{"qk_norm": true, "parallel_block": false, "init_std_o": 0.0575, "init_std_up": 0.0662, "lr": 0.0112, "seq_len": 512, "doc_mask": true}
Each number is 128 + 24 x the weight over its row's rms, rounded and kept within 0 to 255. Layers, rows and columns count from 0. Numbers have three digits each. The size before them is the row's rms in percent of the matrix's.

# layer 3 MLP down, 192x576, rms 0.0661, rows 0-38, columns 72-143
103:114142107124159114143120147122148130130153102122135134172107133143152123123171153147124176110147125088110144115138096152137174104143140151098145125149126135169137140137129133078108102118126119113174159163132105131138
099:140157118130139125098125111119127137100112094145129150090111152162124122109156139117154087154126108111157099148106169134107136129133123154100159132141133172118104112122091132159128158152116101136126147133132140177150
098:117123148125135158107081151130145157111185075106124181148098153125141175110105106162140141102135143136137144118117170114117125124104113117126169098117124111130095107150138145135126092118104126115133174088118135101128
100:134127111113124154136142123110164155124109133103152113099148096138111144103154110136087106138099071154122101110082074104116139132138087131122141087120087143151153116153136113118125133118141088128126163112133135119129
099:162105147142136129154094156167137114152136130136113159093146092107124137112149124116156120135139103097140122120127099162115175124140078187142166108121142141099152144162091134150104155107126140186087133116114129119157
102:114172144099109144151090101151169107106117092196163106130161134093140127121129141171114085136146092128175130145088148126146122143144172099134110123147119124108157103156170099097076118140099163142075129158120114136158
092:176154091154123151134151120135087124131155123114125131145139146088116139153111104130142133149164145127154118152109111144086138114172113146131128124155095122124098081160116155124125096150141118139105157142111166160094
098:108144141109135131155167112131112119145123158142163108125144118136086119143148171106168120112115137122094184126129188113125144129131154076150149132158137108118131153118166099160085079137142162108086137133108153126189
100:146136099122143127155113154147074088117136133150136114145102107109134106190124124106124143149101129133089157166155127169145128122152131121141089149107171121151092171156146110110141133169104105154142099125168125107156
100:121129136120119137126131117119130113149147141148112100147142106145113115106081116151133141108144095126137080156147135100122138111135163094110142147119148124118114140156134128169103162134125074133127130101122152177092
103:111169096137140127138108170149108108081102118120113156170163126128148119142104103169128145155161128133117173125102136162121142130167088144143107161161121138155120135122078128101094180138180144126101142164130170144110
096:158119085125173091098144094147101128114141130129116117134094145125088098116150104118127125127115127132117094119127107113142078126101131160140117145113138122128120156104142090127172149107139130085142141127102132096106
101:150082135107165111097146160143149087110141146153136128121175136129124120136114143155117110142110146104111156127145165138209152119144116154107104094130145137085173112145138139174123087121142142079140082153108139106093
101:112093159177147153175144111110087113094092107096148113146147129121156144109174094156135170144153112096105110108113148162160137092113148147106126118149098135120140130124139142141129129132158112128137140117085177115140
132:114118090110159147127079136165163114143083122131107148111121153149195095128151094123158148126122114166100117118093132135143122128067136108142129139114151107120138110135094129120130209170145161087082124091085141135137
092:149092132107133115119136129121136100128119121158178173107114178136142142123157135112156115145128139147116104126117155122136122168163153118129137153123094145165126129104126113136152143107113137142100115124136112134138
103:134121137138083125092153099119152139129146166139091121102123119100130110118107161142151120118104145099103132161150109110138137129132104131102152166132127165083123118129146074140114164114158145155099130119111137140173
095:104122067085147132160129195142097065143128130107143097120154155119154166125098143107152121152162121097128116117088119124129131136157060132151132081183114147142127128115149196110151155135161158093148112107101138146087
099:130176103133100066134083139135124170158130141117109110132110113137136120149115133155128159109099116118113117189131091148133122125099132155153155122133125190136140122129122108130154141158132153151119150118090116109141
099:089118097128127130106117128121177137156130136142086132142104143065168124161123123138061133113158114128125115131123133108099122108166176139138135096155100105139126140155106120147128154134099158160134140151112118097136
094:097113107126120131158070120076125117102122092134123081107095148128149111121137130139181125185141102149117133140144159113097079148143107111178127100139092184158102135105135100116154165130137174110147107156128087131078
101:190175188148188104117143188100104131149158093135171137160084149131126161142129110146118129153141183145145106113104132117124148091137148111129141110077119136140116115117151082110139117135142081102127125139124114119138
096:125116192120154141128147107111145091112110123151111115148123110122167105099106084133084108115147099112117122152106114168148102143114155110130143187151166126109131122138132132127113147131130130159106124179100086151158
099:116127106059132074138128119108109141136142126093121174151158134157118124116172114086133137138119161170150131109102138178120113132124090077131149124168161144153121144088137127124113181111096173124149131091095141118083
097:119149122098117125122137126162128139103124114103106141123100130125144115130158091169107129145145141129113108161113108140105131127139114106109116089131108114109112149112154112173098157138156149120153138168101095153128
103:133130188146136109114126152146116122127091100140104160123134161120091180121091087131153141138092107147179087107129121118130162151082115140156121148123122094131080108078093098123141156141133161154100095086137133124123
098:120163109130093149149131130157107158140149094123134097128156105081138134149127139149125147168150118139141157141117110117121153119136126095120108093155111110128152080113156142113092104128200148094155128124139092128161
094:115111093132136137202108143121128122107124133149080095126094157157115114156123108133159076127115113127104120135140146095124141110133082124121098147107086128150160147096158142122111149104101160181122160094128131125121
097:110122126104127078134121120145104137139169125122096149153126126138111136117107153154098189118168137154158133109133130112118158170103154098141164116125118092137143123099092144129112118118138134185165126081130115112135
101:106156124110139116111158146094105076154123114177111139145169113146126098155123152137091113069133127083177080135102095095149116114135093101129119136124127123119099126150135110152127127132131164101127101165106083162155
108:072133150162085128173098110179152116114088123136093125115118155138113123141149152097138113128143136152109128125140140153120119143118116156124119128150111144186164112122069111082081128121141154109090098061137130130121
091:171114141127149122108099145150160181167120138094092117100141130093123150115123152108142130133149135118114131110126133142096140122122136096093088127104152139104135157126079090118182169138142152158102157123108117167168
106:115139152166127106114130130128172130109093167165111117113087116129111106125113125121118145106112148133146129128207077095179119145128159084105127148119176128132132098106107111158116126127175102141115118106141122140141
094:130123110097138095133146141120142102154125146141176128088093070140111138097094148140127099103144155121137111127110160168091145081163112128124127140091126128117112153119099199140112099112117132116129117119124133089121
094:149141116170128131117135138169119129148111111131151082157126129218163113124165128129090145102056103127157137101114132140114149114138146171092170167096118106112128131129130138152124111140126142139156161171106131144115
104:138096146146142137139111120148126143131122134145111120163166089118126102113149127137126144119136138088114139089176139090173132159094077148096108157155168155104125150098159147143104111119150139133134161091123120118130
090:117102115115140124106141153094188104166117092142155141114120161095129131124155134154138129095140165190076087123121124132135141124135129137161090107105132137133103090115157121128117100135128102131119136114195167135119
098:176123124157130110092150109133103127098156110142133057133115118109163152141114139132130139114118081174127132125144134138134120111146129107106089124125090135099119130133128120120136109142068118095097127110131167144168
098:097118177139126140119136125106147087143119141134136157079117115137094125129150167131138151146118098114119093080111128173133091101113133108118179157140134125085083120149130120150170117120152165095137116137104131128165